Each number is 500 + 40 x the weight over its row's rms, rounded and kept within 0 to 999. Layers, rows and columns count from 0. Numbers have three digits each. The size before them is the row's rms in percent of the matrix's.

# layer 5 MLP gate, 1536x576, rms 0.166, rows 212-221, columns 0-95
100:489478400515468516512414466537528507526518486507427434467501535458546519451455520521543477565493511442501480521436532419496549527500457512521471533507462568505445514504548505523537509490440478521473502476559514566490488485463494498515565465492548510507525588503475522441464425491467543506
102:485558539530464567485524468467532447546447531479553485511522527575567478522567524460553549518601469490470475556492473484513500486454495553540510494539506500499563575528507479426538421476482572499503527473491499529559545474502536504488472485427507487451433436450490580480543506477426497467
106:568592527485430523487503538593450364518498510510573467522515544555408483551554461502562570536543519402450473440498581487511476577525454513467423424485506570537504470452484547479453517510506555513527507545461481511537537525508446507542492454507523544519512548508573539419541492532463444591
102:467496489572506532500445546520555511450510529562510505511509512456535449495501438541542385429493529478488570515519467516469485521468488484540551563460508483543516464454526530519514532471506549536531421468508491582519433508458484468478554551497424497489556487550523579469548487513547515526
096:513526518497482532505515470515470456456487517525485494499463490531556533539545503543474507540522529542610507486503539424571497530484535479550479493492540471494512473494558415487536527496475490445375556494494423487528504505477546503517446489539532490494462476520460490573497562530488516522
100:505503506565471489491540463520488478469496509499500510473478416550532459545476475402476509507544414484490533499541514484513439490490530528465461523525494516521462558600489510475474499392488523396486488499530435532465450484550483527493465476508535566437497471528493418513482524472577509498
097:483523477516529457478458523492529504508521496536449558478525489575537489508542479510545499523434449497563482472592560464476538528502530545531452461501557463555516540480473533456489525564479537561476535590515462549408512393448500490489502451533436510529561486566469527406524478485476524443
098:408559518452500398498402443515560553468504433408532533441456480453586483516556520568498483488524407542462461543495492438439481524461442470504493526546521498600441540491511468474473556508556532488521533525488469480516490487444489518530513490543507492502503439463492499516476493459503551521
109:526511457541555494513473475463541560600510419518539493516492534460487533520449515518544464590507440486513538481456572462482449426468464481540535507508516560498489488496526521452528517578479502505466512489483474469509401474508467472497400581526475434541476513515554551506485452513423535483
099:505505509513506476513467442519440446517612446512513498526524601501517545483475513447491499517557511475571444487551521524473511553461504470471480418568475544549510439473554455565582526451495537524471440552493539505460490538449535452382491472470455472522497515482491499556472414576542564548
# layer 5 MLP up, 1536x576, rms 0.173, rows 212-221, columns 0-95
096:466585453464500509435448490450539541480496482519582529537408507508458522529510526510497498524491430385475485573489499554504533498506497458519479554516485458475497494551529483513529446570540436488479541436529434522503463515469501481466535439566503540513542529471482433506498494458536532494
099:526543516495517501467467542489553425478522582524540557555454540540583476437448501548456521499489368493496510542515520549503532490555424483510517510549524513516495510519529472534505517495520549531396573462491463587453462483523454504499557548609483516441524427524514547498517531505478475482
106:517475501518516436470482480525459483489517419486533468473481547543525459429442543431491560506524476522521542426438560492549609498571504510522526493489498519475494470479493451502502525516454463485552477486496485502507417449482581495466504590441491450462499530401457500480490464588478491474
102:499535559480534524520471474478462531487486396505473456557492434540531473465518525576509413473539513511482531505536452511569512538462492503496528515522479499461497495488414535584406502506571506474527434503535488428424511476547494441444466543439517489457458482479454455544430470496477397531
094:495523517545535562516565495430453487431502470496481437499574533526393531445506491482534413503505513539541556511500560428556452470542494471502469530429523486538527546551436512437501520487547558517472509460529508519483462518450503498521492457478499492444467457543388451541517476454539524452
102:537522473512492522518495597510536554539526502451509470516486430459463444516472423504477522464470454512473551537502503522451466487455515457491531432505476491563464473605535444570516491434508485470498464497474468515489492467524485451530477543448564519463510469547488448531483502488569492520
105:471543478478550484444460486556549513500486531471564483475344497532617473490508519554559514469489475461458505443504540561430520522575458460508503520551466500511534468490483478407507504451508508435552430533513471445510552501501486524553500485468503522522562491479543470499497520505481471491
097:451521475490520471513506549465568518531464444486530552481418520463481425551420515447485458372469508582418501568417514499497507466510510433440523455500550562509463490541439460510496453508526520548568515515494447444430498545421487508568523454511511499450404518524506559406523446494487519464
105:495500549523490478574517471580482493511521528547538538450451542496524588547585470526542473455455513581528523531455506475485479491485479530532519448518493414499589501491495439535543516528562409516495405507441525416564434494483493510516495534485525428434479455467550533444483412584512535488
097:456549552541519492513527453504504449513555491565571569463529545521455479498429533473485492510474479528513487530462533462463497482464498477558539522445510466571464554522478540426524524465452541565477486506487534572506444560498492468470491514424474548512587556517503518536473515514493470476
# layer 5 MLP down (transposed), 1536x576, rms 0.195, rows 212-220, columns 0-95
100:495560542541489567460484435554533504491580497507522519536491599472584513504550485455424485576498562472476560478531500448411469489503525514537546539562484483523511507459436529523557506527570495533528495386454469434555467531556533481512516482526419508489541509447436507453484498445465563520
100:529503551460537506530497489515499507501567496491459559459600522525532451545415456468472464524470523426470485474559429538501472519507517527508462459464511479495453536511459548505558423479439474523556544513516492487524469496507449542450489525485483500567533535493469507523489516370582591535
104:463416403442492534582554447443481554430507598473475501543522469507546479454470462576513486521502499569469464521461523517443539494488499530498581515457472505478480550526491505448521499499444496555503434469510552478501480492502524474495389480490568514531540452522446520589483538479483465466
101:500546499469490513576497474459415497564494400576501448497495525444510492457460571470446554526539463498516503491481489525479489537429533487470514523455457472467499499517545415499464516535486479458492550522502558546552508501573505486461530453431525498548576531569487463530473521543548559511
095:553533511452469551442478492541438539554514481561423421527467472500469536484447454509513570526580540544455467512485496452533491502512511531579513484449469450500575473469448489459479514455491530478496543466444497541526487483556509597554495473502490532524522560471519466503529512575485474557
099:508547518473479475448466457487503503522537450559548501450513480530458444427477524432502499464544544454500490498486492501526497514559547502518458479521517487479426528527461503574562460483386528419535534506538478512468511491541483530451607496558455469417483545527524525465564601571436521450
101:449467471483482459531504478497471534533469517409486530504490536491435486539584476577513473522460533477496536449463460544541457513491501490565439523481503470483540463480462506554532517517530498432567506459512477591472454572475507607485506538451459516462538482507459505527498563519501462495
097:527508565474570523488486498499542469561463503456508504592547426523468572562470461545504528533500546504493513526504467496482530460475544423488585478539507484557511450523553527454556534516479509520487511516431555531458504529476503567491469535524495514489531569458515500470539466503459505488
104:469533535439432507536467484503500460526533572534466517541485479487475495495600527507487483621522549495531498511487510525448491472458488524533509522458545492479487480606523507484565556510538512458483422535513496457507494457487477563539471457470548501516524517501531499556449521505453508510